{
  "n_layer": 15,
  "d_model": 160,
  "n_head": 2,
  "n_kv_head": 2,
  "head_dim": 64,
  "d_mlp": 640,
  "vocab_size": 8192,
  "activation": "swiglu",
  "norm": "rmsnorm",
  "norm_place": "pre",
  "norm_eps": 1e-06,
  "positions": "rope",
  "rope_base": 34100.0,
  "rope_fraction": 1.0,
  "qk_norm": false,
  "attn_scale": 0.125,
  "bias": "none",
  "tie_embeddings": "early",
  "parallel_block": false,
  "extras": ["local attention windows", "paired heads", "shifted keys", "gated attention", "exclusive self-attention", "value embeddings", "an embedding shortcut", "learned residual scales", "skips across layers", "capped logits"],
  "init": "uniform",
  "init_std_qkv": 0.0386,
  "init_std_o": 0.0,
  "init_std_up": 0.0386,
  "init_std_down": 0.0,
  "optimizer": "muon_variant",
  "lr": 0.00237,
  "beta1": 0.95,
  "weight_decay": 0.046,
  "lr_head": 0.00904,
  "grad_clip": 2.0,
  "warmup_steps": 200,
  "schedule": "wsd",
  "decay_fraction": 0.647,
  "decay_shape": "sqrt",
  "final_lr_fraction": 0.0,
  "batch_tokens": [16384, 32768, 49152],
  "seq_len": 2048,
  "doc_mask": true,
  "train_tokens": 408600000,
  "steps": 13526,
  "dataset": "wikipedia_en"
}
Each number is 500 + 50 x the weight over its row's rms, rounded and kept within 0 to 999. Layers, rows and columns count from 0. Numbers have three digits each. The size before them is the row's rms in percent of the matrix's.

# layer 4 attention query, 128x160, rms 0.15, rows 0-102, columns 40-79
072:469504488489484516531470507501519351484524500577500489512439543507526468538489496508553415415565472522459577567556567471
119:504450589493559471453465509552507324475528479486509530481506468552542471495490453529522482480524453468548597478526567540
083:564535516453444452537544486410493578527522515517534475573536466514449500479420542508446509532392417517497446511453508481
078:497522442507411484628541451504496487633443540524581454528517507471513523456524470465474449474523510432462442490477444442
085:438512459521481470465513497451509551534476494456525463568554481512510478391450560494489466445500513560448439512517435469
083:527507464466580510479520530532588548489497477544576527503415406480556603527525540515545518533583439495490590537534472470
078:459576475442504495445536520495607611499489493484497484554533457520587429457520555457502483500497472569440451533461461479
091:576457537535510550585588522561503460492488460506536536488482557462534459528605435540494472563462491529486462440488502441
079:498504535607573417515468470548511534475521469513465465489531521539544358502510503565454516473431525556441425457549563520
086:508492464505582516528508518591400500485401483483529451487517618500494610539605483555442461576532548515450466507505560483
089:527526509522486481484580584531456569447507472445496479423462588415488498545551504522453433545607503465410548495527609530
085:448524476457422554467495477441428450442424542501531554555525527597505564533455478487465487373487512582457532507484548540
096:531527491516467554432583514466518528520526440475612569402437493539513540513574496524535508535489423464582576489455399607
091:464536449502505423483482426481495458471531523521469510409451550432549498565529486480439550446481466438473491514523469591
094:548512541434352499419566403533543500526487407485514409574462470535455413463482510511444532557410471502447425603464454449
088:500587410542394536513491497463530489575513536484463487502446520487407521521442511427490486595585461555515476523541508509
090:579415462505490526590451476494401547507527532520476405539516487533372478487571520541441494529543388563470493526534498521
087:548396427503442503598462508466488471487534460530567507517476403447598566418493595460460456430517474466369446483470538415
102:474529569544434530484435371434438393490511526438570587447516522487488550483496426424489467418452498498576533516474482531
093:513489428491476530563442537514452460500517551521491549535455504474398484568469468432506506517411456503568478469491458591
097:480500577500382502512519498489476517454518534463463622479464518447512502395438423476544476462434542526522479491419471534
107:481554520545500490515543515493501502547496496494499612561479441523470489476528509484483502478478553587498470514481504495
098:527437508512499426527435525431469538519562468501532408450544422452562481560450530475435576499588419524568564534533544504
102:412542432524509472572471472459556527523394490455402452415450519489521433413551492545504432474603498438474442472503439434
101:463524462535419491487543519493483478460526512492472380529511486600531475526534456483521522408624547584519496587465532448
096:443444496371522469446483503485481492405543561465567494449481528463568469535483518432536497436438604457623467465526587602
103:459589489507490544524533457525501464526457497534476446501504503513493492491561581423519576515458484507456393544574548503
110:466462508529513421514507531461483549533449486439494590542509532405483438482530440552436607498525512494507512548498387525
105:535506555483452489473482475506463464582453472546564524472466447512476636449485485500527566468338586560505502441472540533
099:537491505468552488499540523427516441465553511563504508459491560454510516473531527436477465474433586476687434516511445510
099:483514474412565514557520437541485540481497535496447538470506528442459529443476469462585509472559460614470432546435479557
111:493501492483434544553568492481546504555473513618529502505446433449466630482487442538540534521458511534497490582470539485
095:559496512494484442522492484494520479493460471468490529589501551414431562511469523503458526408571559480504509472449513502
110:490514584504514496506519514554507497481513454490569483550406486494417465629502364476533472420475527476550517593549441504
105:518465529503539461455414443500568452476510469465587495465438439505436423423493425470547445555466453484447546477489384549
100:520546554494607523537440483470478528531511541609555434470545502500557500511452442508429502541463565501575489426568490488
104:453488476503552444449476505508480474499550537458383493510437549484527516383447460471521469527561508543498521484541463452
108:524577444455479426567546521494448618465486472523451535564492445510519531480559543461465452427474505519468447528529521410
105:444610563544442559554487466521455590446522558499442500486464560486471546555385515504423412528414552457533470454445480477
104:525486443491478511504519472474567414569583524477475472443430454413514602548609512486483437538529534478414550511484557532
104:536612496483541511384619495558410354469442416550460520548567500447533554470560463479465540406541489494530545515441488436
108:564538474458467560649552444540463526589452477387425444450559547585537441440565456509437498535454406468558528481448449453
105:513514495599500512519586489435528530450510473514460538349433517549488460503488509540508501404488473471518496440545569500
102:509489524536503489606456410557491481487516495526458491566538493459547518512534507587549499495501547508508453504476562477
104:482454559466449521531508489517489548509503389529499511502503456518391456454547537575545476485509578508528514541449497452
113:438529533502486502437503529426450498552553507556470456539529529421517544556370523541494566563551434421407435534500495455
106:474499449496499536592535449457548411650529527495502548435462548472429531474502452503509528515415499537456504552453551526
100:499469555531506570493481535560521568557472523475510540437595544465513419548503520432492452476577427476513480485542504547
103:498477415554547500540529438491464555554477514564496496532471514512466562492517402523526485493450577554453547373516490479
103:574440561538432442472474451463564515442554390459498416555573481534504560524526551479452466518541472506576441507493390467
099:472500469559577537579499481509557498434533491511498461426447503393430485481472386499525468491471511532480446453514432644
105:446561538503539556424457514610495431352565406503506467447461446601521479454564485529472450441464507350451537516552580475
102:557473471453461481476495462551518568450582490529503477497605479481502480587620498498455512493576473468446480561549463474
110:517576491508527514504498412407527537524502501471606474486550470491489501482527504468448425613537457469511541633489451494
106:409513488395497513438459498512557567476589506403479543427507492426564581501630523559478475552485489470584549460486512362
102:503471522487541517494568488423547476396464430453576506470480458482618471488359525616528435533480516541522655443546534439
109:594531523562493432475552447486442456445472492504522503465497385473334379478466482544501559546492386504521465524444555482
101:371502544519589428563444448451474573432482541434533512476426453485480527510569534541511541467480432437489493459455591502
109:548517443616433570482523462502586486505440495542472487513476517565549567391492546438472608472483423432471526535523444484
104:453423462469510503517585512435471501486567436547588421561453466469560478489499448465567596506518516514488467405535477547
104:424503548495465538528504493418547514525449480507584552610497433493507505498545571515574521499512554530505412467487453493
108:494519520596501511381509468544507453503537538496547637539527450505473550485493556523487383477434451555446550467526588508
108:530515573453436504516534498492474437548491518525498574521427447517487515523445528408474452487497500521524378503482438538
113:494451514492462595464498556583500498503543484482557506424503459495517522500476485596502549524518549613488569536501522528
070:486526504518441526450520365554577568485498478511494605461460411474510483526577479510448431506549437437500540567570517536
071:543502495498519428554372552523459633564467536536491477510497424585534576548525462465557593577444458446530464525485538469
071:509568517515513495453569478456465443570487507581451443558531499458514517522450512514400414438511454506493443435518514568
071:446646538551441524419510451419547420467536482478438515421521496480518501468450528526560455435497499465578535536519439606
072:485448417491535539573460545569468568479524566487512588560518444480439593558493515451531547651520525536540441542488534417
067:474573529555499488497499494513520545483514408550465440523474520498482526536548516454414454496484492440490583484521568544
074:514468421537547458549531528618437483497539501539482418567485534423536483456515455464542509526568468476369533476377438512
069:448510550549539510547505442461534498443544570470530460557435466491492503402460498502463507470615477505498558488472434536
063:459572422558532509436522577462484440457446463479509424442431421494474467487433502592494607490527488627512531522495513559
070:406560438453451566573453583542475597466497548533550529457459410433515455526491553475605571470534523529527549592408486449
080:494436442548548559541533549548425478576523410535582534586449499476452515439483439543475557599520533543544593478486556424
069:535384468512512481445481446447449503589489473528507514610538475595526509387485585386495510527478590405521533446399464479
066:511493464493470407542551581542453434465536489483447619472468521514538523448488469587516507458518441518444395545524548542
075:478563436578509432544527441587596471465481437503551520529453539565492517439515503427575490480522525458543615517518427483
069:467575422391451572528453506557512482465426454471565475492439492466453384501561484507497536582494504552544552468508499567
078:455467455524412484436480512538450457454578514495608560554531551484501472491448440517512566401495508539524573464463536450
066:479543507551458498419448449468437511458452491425473536458530497525435468581514466574494539483413478522485462503563594630
074:523431439578501486427492522535564447546601429499530513499503533483458505482473530499527456522481496480537397579533514431
082:525436468529439535534502502467420515493513517548606530533511523472511497424494490549578524515540581503498575506490508476
065:529469578475604472458460513483449510494511530528549553588531477608465590487541468468522423523532506465523545459576428421
067:502505433468471574484431590591461591536459571481574447592436551464417505517518577513509457536505510472499557579519494513
074:453455558607479516436447564534423454462621523473495539514517509526589549489527479493469465485545491529536551465458552360
082:507600497397550516522496533423526466574497526535532443521438445518515452421524479501565533536512523503515558491494464430
079:449581518517470566518432484497522527552546589543423425416510454522540542453556544469440533566517512542514411510464562448
080:481533469486557463507506481496446559479455448530413400562455516520457464500439550500512471544465412535528498524498452542
070:450529539494600472490608456553504411433499481468519579488486481518539443531536506581609490490486480580516522487466623515
095:466533477458462509503439425403483621423504512453498503510559520486432478553574552500564508497438557514404486538445481562
092:535461479538471461478533452412513465381479517569433465458491514583509551478414458512449588449529510573565474453511524619
115:536549506483562475460434472421484594494518504523573463521434492549567552452524489536548550496479494475472565501452483510
088:487493552479589491531581445446510530485486426455491544567457407518476544485507573444482589474534370519507518460392517438
088:547453404462492478457483508475464521549556569493383466500502532520566510524517483502511513483573454526518522441523495442
111:438432521422578533535544516548545361539516534443519507497437492564565551424581449625511420458515556551457424564560446621
101:464558483584428572495468503518508436429587477548540504488482589481504484407483506515576499421421607529571520560581533467
123:406505530441571563562524547538490562443512495514489471478503495459468500534480489450481576523450525515388431462462503580
122:523417506553535456591514509489465489521478436539478499525549488550441552420539499544465502557516484504511515492504537494
110:515568460514501508428453505550489511447586571470538526497571483454475534578531444462487459566457527446594554471488492501
125:463506516513588489489512569513466494466545515479515600452505442552524573510535483529487506510499569457354539483478507580
109:497456598428531553441470424430524494568571515546565528485454592520523568501533444490499574472454479530611506514509672578
117:553407523585498447511488428521453450517521440503561542496532534440525462470507550524472449433486514594467431516505504585
# layer 4 attention key, 128x160, rms 0.15, rows 0-102, columns 40-79
090:424557451477442497514520481483512654485433485475485487506515550477496504557453540551479555477495519499542456506487444541
104:491486513492527500383569497510528370444469521490530572454512524457502453538580529564577534528480504508435526545494604542
070:455573497490511581502448561441473527476502442534415439551575495473518497421572471549476415518569476542421490509493481459
093:585564495505460539481486542468499603534521461502452433569533428489502591430519546481467471504445493521591504459550486409
082:485504469596530544664489544456479522511531438525490409519485527432504479474505477501475444546552539532541441456461369443
086:486524462562576520484498520514520578545459408519484450616484468510592431488419523425436506496379449610557493449480523461
082:525519458521377535578473591415565519572499500511453506476503444485555583492472581517457443480493470585530486502474461473
081:520484473492464564516433496527556507576551402523521496540439428503562517587553496475511439551529511553481438535507533457
088:466588506598454532504553495480568455562479486499469469442513501577510606487518548556470445423493520501432568520509508414
080:530512516522582560602447554516488507437446581501612480524480563425574519526476533469538413483465485467500477505464489601
091:487471556522487502516548507507508362502453462510463464492446507573453491424511535479534570572535468524363504598496560511
092:549535520415569411505478505416445473409510508557515511527586518351515425532506436475480498528423446509560544492495554538
100:566528440539509589380527536483509540470479523489534612474503501519480495552519495531531494525509525452543498448481452499
088:567520554477545558541482426595469406491520486503600478493542435536500526436512453502494504436527502483403548583498529444
105:491442566514385515505579532532428549462559467573545470423533553511478469523503494494427516496467547535501519545480475414
088:521405495416476600553467507481603479495469391523521506583457429472450497505493564476447488539523551514550474493512549382
102:518543503482516447594549569542457565449437494527443441585519545479466517472571404489478473553511522584499440453483409467
100:368351457442526417478510516496458521552589527532475525505462459494495497533527488573513539540466472490580543440476564496
114:416503503517511505364518488499546336514522495507501475449427478557427501533546503560446545441487539450493549497493419520
087:500448539574415542523457530449558433417469506536627503349505522377530473426447527477501487395535461494446488548496508482
110:518462572526498538343439503470497472496612464525478541469518467603509495583491576520474566480441476477611521509447490488
097:476446507501525487513459514558532394523486485363486523520516451491556488500522474499415501526491559543507504468523405441
111:502486558465529468549471431576408473544504460537573454546620510443536497461527530485441522491436396486502563520504603556
099:505470506491491561474512545460596433440539468493521364495425447487506469514552461541494528506584528574531528519542496407
101:532480455549492484493574482549465378468414509435520488558498415555525465479501439494481473498473517577403552564503541385
111:429482552439497613367573570577440456417449491524490532452506520563502467635517472537530511511488572483490534490449588527
104:519500443425474471587523430481512480543413491525491474500535422437552614457490528602532539506559506537466402548529473413
104:430489468476520517497507503541447434453518576487545518445445550444540415485425521481457500444522539454427519572541486575
102:414485525490495507492497513394497518574526498503568553487514397495532533489453467529487562435455576502514484398577461465
122:543540498524566499481538502479473549546569510543487485618510545455569503450567505431480445477468515509547474523545521533
102:442541465490576496538493549545438542540432558556440556498415539429550445527529560513567514528587490494568466428542495502
101:444446506492509472511478492456496482522518546499477500443471570469585568352487570522441427528492477563478478530627472505
109:527570495514501455430421507574512420463406511443515579454501553398528507454491483514464480386575535514417549491488405536
101:482427477482530444539531535498477449491430497487444500627415444481348369520530454438537539510501459504496557482554481483
107:484465524562495563548495460448474473490461579546524503499488487550489498531504524452572431590512508511533545504491471540
101:418578528549504481402463524543527558414490524469592553521513530521494564464469517467505497487519532486551448527520494426
105:481501475506459452598571525406512593438489528527502448624434535529508458385510519546507564535462555499518450495504441477
110:430453526504503545401538534575518531523534555585500557374507467542486558564525513536481521454522619457445594493539470521
107:434463573448477480358487503561530391410516464495497619496460486510435582518544499536444554494492538527473500525440448473
104:446528503548569568512503528519527371581494483493556508431542495576476499496486481501506498480566519347460495478440462489
097:511463438475464504629502674519462484504535514474514484506542409473517521490489443493533493439455509584526497568529447581
102:534504426514494564362576472494475520543441488469464365525454515544547451424468369528565504554587547539517532405581489549
107:445548443595493577514465530480464423493566420576480471491505495465570516462574477517436539478545543542474497414473563481
103:488559501477481537497483444467496534548542471441511458444468453499476535568500565478547548354579515495413419528566503464
111:488458523486473382460527536507426383503554524445489538462507432497414493493530515533526502436451525545519564489485585633
105:411493575525519596489498479475539501523594478537564481486431493411495456491407487507405499470484440534469485461506391488
108:428488501512573486473577440462462438470479530485507487404546665507516436458536542544519498509541544523519469587385550541
105:477440511598527419495464465533553514549425408481543511399469525543446383533407551423454532453421502486543494464524506584
100:572426566566620474490495548471572504471487460464590438476418477532442571500464453589518503529528561566502565442519507421
102:528415351510461497447516405512489465544524374531501427545511516441493468504612451482500498459425490515534429513618428540
098:433541452546498531591521466452490538498463507507527526520420565467427422483491527563474487625427497506478528423520540545
112:531523548492520458612557444507482551506482458460398384497447512538548596429451437461496476492526499509533566534529527476
104:514412463506433569490579421528551456510540493528502559514559447535505473515443435418456549442528487449482451550478479445
102:431569540574476523528533480429546504487501512506538548411475441491513560488539488476522481506488517513499480509518508510
105:466530515431444560613489495521517505482536490492545490507500562528499528521528528467476509569507490532584413440467480536
100:436523536529471480536622541438568567504498422494449519450498508559504420458424459509517471507526504399497544491569519418
109:514472468478493472551481482435477552488515478410486509505465454459387545537451487542535514596565467448423521608481467592
102:464456518492579502519499584498511665548476481492457414493485487455582559463514457493422461477478485556512474441505510516
106:521482499550549564494433433475466454412533467542522534507470539537637503449498493465525570411455454493423590593407544533
105:576503512524565521502517490488507481469575466538547518542416569521539452494522505470554573494530454500479523496475504548
107:426482539487522501547433545432501470523526454522494503597544504510453510491573466588462526476532556535521455549449441448
102:494518387481513379518508446482493597486487482514533526517478522467399597475580468498401428551520435533376492566476528499
108:526496462558491496602526482459550556553466545561452479530521502456456460532537576474558508480491480612537395533526449538
113:485457465491464544586491440539489496560541452483512490526533534425464525448545551446410508476542506554512515559489476424
067:476559584557500566496565495407544539509560506436537478491563566474540585445395480425539578508484488564548497483483487414
070:543497506478449476541528523537467375512503516504467440415492476409471505432460488487482512487479536636493538418518539540
075:508496496547516462473493486615558557480501552469442569445428434539521482532626468441450448434526481476430504569561424473
066:493539561478526492588447517511559623522383503469493489517527439502463590569547508400459613508448398514534557469518561535
077:540453531503512428429581501459487446488541461522582401428474583450526411458477358521530521422526471556407462494445491497
067:521403497452433396452450537562477532650515562478511509495492462576548467510519505484548578497519538498520390450513462460
073:472439486474482503598457470465392427515528529472480574500514488562476516553516452610459461491471490530583449480550530590
077:446533515479505494440532488505527429402435461500509445561616523528472552495463457445662515539488425555470559511468422473
065:460358532514490450505532440509472518449507490543438470563489447434460518451509492528576507512496477461507500577513426519
069:624471536451517429497595565485431516471463493484573418436490509439481512414471433510424514448515570510455535438503569465
083:450480427464520451509575482414439466421489514535540480523513529459482552590498476516574480448559496473446514549472434452
066:491601567453504505410511545625569436471529480424501521457501534545406467482542431575483482521577468493560412551512542460
073:483503423532540535548495481374505492417522466475577433490480481465501574540499436396487493524512550525472608501555424466
079:432438464516568545529515475429483474387491511487466516505486502440501397533484466521560575514541385514461488505488403517
076:548441461417492450608503512540529467377564468547569451551525533503459585518462443514502582493545536508444537535518495434
075:490514501521497482543565579523533478530492478553533544460508563502431486505546509479529511569561579442391510505462535491
065:582440437501394484479517473451473545583479500592575504491523463475516598493465527500590502418435417519528601472476516520
073:465379370481524498458570487485513482437531493482496470511530427524502507585550481556563557462527562462536672473513423420
077:533512427502453477465519550588525416447487384474532508559503565496452437544482490432527558447620522529479544533459445446
069:426544492489444497460581463561598401504371511531420549424523498556514479488531546501376452414519468464486458571502449587
084:571503560451395440437454519506385520555500479493524589442560481499526521413520430565453436478417634488478505482474612484
069:488399460532545528440494534486542483462430422459612483536527549445377512599513575548562492543491515501454550483538518438
081:489397473479528517563490544519456508517559343545508513514526563452468451499450508480434511612526395514458436535514509444
081:597535560508443524560568478593568599544383471514444487473535571500498454521491482493429416428478471460524486481451503570
085:500420505398533585531458421541514495482499454525408442570547416451498482430477484512444609572499426472487407541513503541
088:567483417551406487474390469582476571570513465595614531477493565459458515479493527477484472480511518450514620491467495449
098:517449523537463516408441532603522498528491542513543458569449440501508480438450454529494453407443598403583466474495437487
091:383495497471413507496345532455414571541503496523448471413530465558430402548496467514458395431533536497515611558512517523
096:537499640540447555513440557530488464596512419468501537530472523460455527429488486414499472583466667516413506465476570510
111:485540555460566509535530524475593520495572535533533471571376509541579587439449493425544394482462479481457483432493460486
108:424458559538525568524405538480447532436456456558520533517578504434476501544475552464432524551476549528494469367465527539
093:477402505457584475544512458498450550492521467470397530589487446550593452487537424568515448504543481510485563461608378565
105:489523459497549421573472458467473441484535470531569552504486503491570488468405648572546490528446472514487413455477446551
112:651518558529480502555422457514510593524499497489412465438552561468527550457599597519438461444484595523508519550462592666
116:596367501507486446457509553465478434498547533539502482457613530432542483420596573542521465547556481525583550489534443595
108:479547435513513463486502564485512519546506480548548451363495508554471467473493393469484523560550495464477534493531559391
116:575492455513501541488448507416484523518524553519558512489496458656446435462587518480471530526461420479478513469462503556
115:502493503439519525476484459530503496555494532480533491516422562523465473479503430526449480419530485558442547602477589509
117:595489484606565449529466460502518442462506462524490441469411467510522434444571591460465475413532562623573511503495486569
# layer 4 attention value, 128x160, rms 0.166, rows 0-63, columns 40-79
104:383485485393525528468509471499469514463557507476499490488494492488558498515563449598486549487560441425512502438439501427
098:504547587380592509445464488585498581423542450522537412493543553504434523542552507580504442585501513491478478463513461574
103:489449617538602468466483520514490563536618481504433370531489483422525498561467427494498445523481402537503493536549532566
097:483562522524533530487468466543539517586420533521511533592550555453473509572442545555559361533541479475455430436456480520
107:475500465494586507508450468543504536530458539453507490463468448555535432464570522557492576605552482497553547579485531515
105:524424537506477461428508515547422539463498526467438408451389451586513587410513518462539514476489486517464474508653515551
108:401479434555539522524555475499517531497440527510486511480486515556483538474413469375553509429423467504455519438571426531
107:475557529479559468499547557574464413551411567448481467514516440395496439531493467418583579559508496504502506540504515507
113:502559451509463446468501508470438526487557473424502513561483498447522545536513498483494549474496579493583518427555427448
100:471475509427546508430548567510569551598434495487509483487528562423509513526574619482462459468486549482629545464512504458
115:526511458597511549460496583484463540527537484617589506557472528487606509477501536458491512624479560448380527537433581563
109:501476498524503482477480421563507552474532508434414455479416594432547492514417569673525560423478428500491481474505489493
104:476450466550519580503473534501471464483473414440475527607402541500438414547538475430547460488567408466569490493532403568
111:454496487469450488467541467498629395538547543520508495492525452504498523562538497463522657528550549438472472491504504570
107:452523490487540504481481457438556527509553551550453459619466450523476562505459393511500469540447438520456518589440454481
102:445521496509505583448489520587413477552474585414548474501463422496542463519442586448443557504527509583488469530483476426
117:522509447497535464487524522518533435602526591432488532456575558522498537531486463445494452436534536462470436498451455569
109:413445526437509561498493442413535530541502444481476563403473450568445476485522540495488487445556513474475500459512506527
106:469580437564529481483473489469483545530497478541468460470509498530474576565581417473499536499532547479512504469489511493
116:457482550514507575534429481543571402499408477538420469500531591524475449502508519514587503453552558560454464539546536610
100:475496560483513510535544541386510464502567509443534498524469512506535476497469523495530483537491524588479435487505525488
103:534561506445532548510519424412602597486544527469491547520510387476406541461585546474485503462523489551482467447485550473
104:547549483508483551517455482509484569576474531565519482485477547417422461408523504530498498584474494488565470551506457549
100:611472483457573478528517527552488430543453459492487616434599474454513608584605449489504484455438477462543544608534556466
108:501541594409596488533442417485429565438508441438514476514435487421580465472569481420489489468552433499452492520437498541
111:447530620468490481429544596695459513512480493484558538482502575439487484487441414438469414511452467429585583517459521503
119:565595452490449474491473473544529459481569562502481414557473462485456443552558448464433581578437577501505492557516481477
105:532548603538492503488492426477492585508478537471485550400534560499537554531446480414417501526525500515432594460468393484
107:463524508449525525615470484505550439545557446469582533512549457467525540437484592570510480526522412490506511488461481648
111:466523582547536558527442605640515530455484517549511480474570374518543496519501504458487528550473485413476426400505501580
098:488544579445415521601538570451536513484482463563505523560500476552511450500591444616567399601498523526618519472490483565
101:514459486541435412444549529520516471534461420491523470523468488490428455526545460524405567588472457549446542538547515525
109:514613475581481571520475486529485487503462456508538601522497496436436537527518538559457374543498502524554540523583479427
101:461464460495482411467495473507553596509537557540437524427563546493480519540490486500527482483542535471435536439517460477
106:527470473645501508532467465500424585453467527453482488523496459540422544491534496461448487495529492554564430390405595509
104:495533516449501553452483569461534497560573492426522536477419452562448525517436556533525577478517444571516467447417536458
097:443487483577510552490504443523553607542496476482533406442434472447399434472456396533495515542537571483584467474591489536
113:540556546496533474506486386462484496454490425458520570483532418470540606594553538502525537479486454523400400426524529426
108:449497571368414548528509512531423489570506495412481459529553391542482520526442500514469503476656585441428569530507441458
108:547553506524451518417505597496532385578546515534577574461537484593576478554446411504448464545518526507435502461477437486
104:456547469569517435543548548484587443469451578545534509460482494362407487500447529510441516466521473526542502500503512485
103:456549521482533434506419658439473499456454462568561479523465457475530471571479520582416517451461519522464489559574434504
108:569569590488522532456453448489479511541440572427439574561537426428541487521454533425544520507533558474593416456531516587
110:586432541493542557497528424564442473558433543496529541490444534458582442409502511485504508453390488505482412625503404425
102:410554470475563450436497498522490499487451533552477467523487485541409466484568468533568474534432534479605503498476555521
110:419531527573429476528396494495519564560552510511456443535422467445437484508501470503477546470556470470470545498488436462
115:546482441459515474481499545515500566532423483506479447432506378546547446554482555543516465492475492557478474414446497407
108:471529502504430561543458515527478659480477442475496491483412559486605568525430506446504519574472492502507560392509436571
107:540537444551584476412472453423574563427459499435576518432488581442432543500540516543469547564485535528526605579420426567
104:483494445561555491446546519573511560536562538493539499476453465466462531460479526576520492560453480526520498425466459448
108:530426537543566532559545561526466497521534448459508497444573506360525578434460497527435562436528601395404572551448499597
106:570496478446523435442481492465413441457437502533474576533410395506594519426533456460528509509520448529521510525477417497
102:478497458458464474457550491464439534540540441439451555475515469511498440516497561558521407458523482524447469507567478527
096:400529504548549484471612508483482400492385462533453449531489486498526454406468462512494518540479527495470578458539421521
107:491511512516525392576652473496430629442493587485491501538489480496501508416577540531569511566429481484549442462465509453
100:452422458480420572418487487471467422450560501454420644455488446551391438532553475499517501456444500424528451433454565552
108:466516501523514449516524497469495519490489520583411525493515523507425447518497540526526455549455491443501468409454573493
111:506482542522482528496441502490497603449537569488565476366494603366444466580443561467531466607562383467453432454506438468
110:536556489455449493514481499481498534399491476488496538470532512517517469454514467558421505462497396533545507532578512473
101:598496400450485498468470557583520470529532430576551454450460494563566562439448490433476518499616480535493575557474536551
109:363475520424551497514524441502473599617466532529417504551552438461539466524489444448526487461517442441489526454547482529
106:625480516425520515407544436472503484466512583486581447435482552524431488461517486456512493533497507555533466405503599539
107:519461452516479515578506571479514415500589500501458513492604534526544550552499496544463444533484537614527534454480474544
099:570605551508596543482517507480533495655526551488540566540587481498434510497477502483565460570444450506486600492595482527
# layer 4 attention output (transposed), 128x160, rms 0.157, rows 0-63, columns 40-79
099:427452460453617585496539512527509503464516492480530481484448472535561521575584466606578560440527468404533503460524498492
102:567571525463554427506491508611514584359550473437513506484508492454483500499564487471432402517510446442527467509493434588
104:456542559427592479567492544457460532524567500496426499537490567432578499515348422558539412482525441534473466521537551486
094:509559454548527531481524475510536453579480530443514549524518547439521488617509513580593447480591548535431433590482484537
105:483568444432503486522477484549457567478479430429463584425438479583445425526514537593516566569539512484571538521469510500
105:539420503484475474404504506451498507546548533483442377463472501484490492382538504501466567477438453491366486550626556458
107:404414560549530517456545593501457465498459486567525581467531573500533479494453481469533479430453520495343472488602457499
110:550552517505604428479560472530442409523422525494450532452410439394421433472488499377497590559524470448550478424502454488
107:500500459530498489463467527600384577525545490492446473527563482487503493564506492536515506529443538448529429441597501413
103:485446581466516544509503564531506600556500495502436456427536572446452534468508602520445538479500544460572514476448465501
113:568545505531527551528530479463477496489543479534479620543484581408605521503503411469494571510519549372370560426471477526
111:508473495543486524412515506582505542520491507507403471468438562469497491485414496619480526464441460545543438436525496521
108:491499541529453513538483576565487450514471406413523526556412572412446424530477451513495423477600451466499522583583475543
101:455463527480524568505658488525565427463556557524531511449499501500537514596525426412468560511529556575564441527472414560
108:458571420491479511537493502441500543483471573573545478617414465493499541473470472513480450505470427548475559514483493422
103:491587514517592616448522465576462395481475439515450483475553474565524427506402578431398549564461520549562487496462464451
119:468443570463545497496564505489545504538485573456462554507570555440510533539460485506483517437530504519541465546427458524
105:413437477502514571445539442462483477586488450545520530511482433524475436459512448502476455460540542530440440474467499616
108:504573455586536528487497533517549471481481472549452434496552489529501546537585405471507482449531436463428547521549500440
115:499497515518493538596482524544518477428479485483474494517545539530463491512527492469589523496553584450434574574522568627
096:477517528493518520546557563458522490527600529457461462544498544526505470500495412467482429478483563562502426517605515557
103:454503478445498529432530425455557548465486493492495468472494403457421498532529489459530459410582449553449470558489553521
104:505496464431496581515465462449424598497468532465552480491475557388433451527468494530572534600510527473569511567461453572
104:639449423452602471518475554527512509580473515523413521435545470355550559523589487501533499457493507473558476534574543561
114:490581552451580499493470402538455555473523449519513493489476516388537495451542492452511454466547444494379521529459488599
115:486580546535403530474534623657509520588464446486564502478550546392484527473479441453506483518423488485536502476445546459
114:521542522476502514543474492514540497429561521485438471543553598493489506569498456555472553550475600487523503513507565460
112:584544495550492502487439437452470560523488577515544543488545475549463552502400452352424500541429518516488635568511407513
114:461533482433557451484422551562547430483595417527542487540559433432450555479525495480557517500563436554554521503468540607
108:455495497557516566443499528541527396450558555484500480473489445375576540510525490441458509547614440447530496404536463543
100:484553570508482473475486513409553547519481420525482570520525488476549497479605551615489431545495492512602569455540525478
104:485439486427457440509553475522528459479533464512467523550421536505453435441509510537425489496510503535465484590522545507
104:520618459483401620478478476514531505492513503540511576532545485421407535514497547455478429516526455513572528505525542413
106:424443478571535442467563544553609570460566565567469527453576568473520460556478480496449469479526523451395539493494493529
107:424436436661472574534478466492471556551478562496467433501521487478408459519578517454461505533509463543559518460470568520
105:509547529458521557455505535489564524568547556453514477481428503528367485568430498568510590476508482496535466410468505457
096:469502492573456488529484498491489512500546440484534478430453463489338457508517364555366495586459532470512411528573494536
116:524454495494505501627464443463511465485551453509484568517562371454528549508570546468527508490459461542417404431545575498
110:483589653477475460427497520490479427530535503472547401526527492532508517473483487514478445507608489457509574487502466524
105:507537524471471523417512560512518413474542495572572549515514556498594514503421442469485473549574526456478482472476418473
107:472526446524460494575477540456427472444519551575486539441510434391432526520446458497424554537493480528474467511499494481
105:423519528569524532576439518480478456499466547545591456461424535455559467464426455508471502397502492561581526476547466482
110:516508517504516506523429440462498523496520525460455614537494512382503485584479636477585531475486568472525444428515542470
112:547478502518479553546452440528523510590469547481558543530458505481494415496586504451444521473458507543532381534543466449
107:441553489519517510507512507521464509562406448571385500504531512518456504556597457524522468532488472518616543513474521539
113:467534508551434493579498471414463546537580491489529452480458422458454508463495478522532530478603538501432464447538421446
114:555506418443434412397394500500546481463496469513496460435485378479474439576430512409476461452402475563501450483487441414
115:558473530547440556563436507521525566498447461500562517527381524539557517615448494508461456532480561499590486394537504535
117:519546494510587491569443532501625604528440455544530526493500546522497424481486560578474592558452520540465493532456472565
105:478546495536548503443543529564480486464490525501561477559431464473490555494509566538530559585431432534583526455549497409
111:598443434571515505558586574462451544490486427519531493449537491437551546464429551454413506400498535489435544531509542577
109:533503574522497473486494506448388413552463504544507618497472465526498509488610527430493482488483516567586497459446457523
103:534507492437469562570510506472416512544592458495522552483544478502419448447485486549536460480481484540495518523580498501
106:436489588516485529489564484457421418486463514526450493535531505467479491434446505473491573512454495530550518493493418563
108:539477510558542451579573444488404555541455588469475430501519454516468466486592574540559524564491499545546517507496524441
104:464414453476440593438539472538473406482529538516458572512474541550377495544548491539571526449424563391449507428419507563
106:509553398425509524509556516460464584487471573579479623479466507504447514539462475462463401528479518427474452490413551468
111:497450561522556617529508509513504592539512446561565520364470631449466457581462524473497504614518431472480478474513419509
107:473544572499458485495417479477467504488518516488482559489495486483552546467536465479442554525486402466583499536489542484
113:589484443484554504551502461532558512558539464518476432514517549569553571471475445508516591519631485574457583555487526523
111:424474468513548541403518502435490535546499496544374506510487452485526499541361547467489466498524424449551484512562488567
112:610453401473504608463515398428533497494507539495526532443519569493442448451464505518573459493520484514468475379494563545
111:505493528502507453506526570509490492525586502444509473476565463517574541515460478490514440463553477566546600556493463539
110:552464574499558574529526555465535467588487547536495594574495464447484490504477496443497490594518491457511538525584539545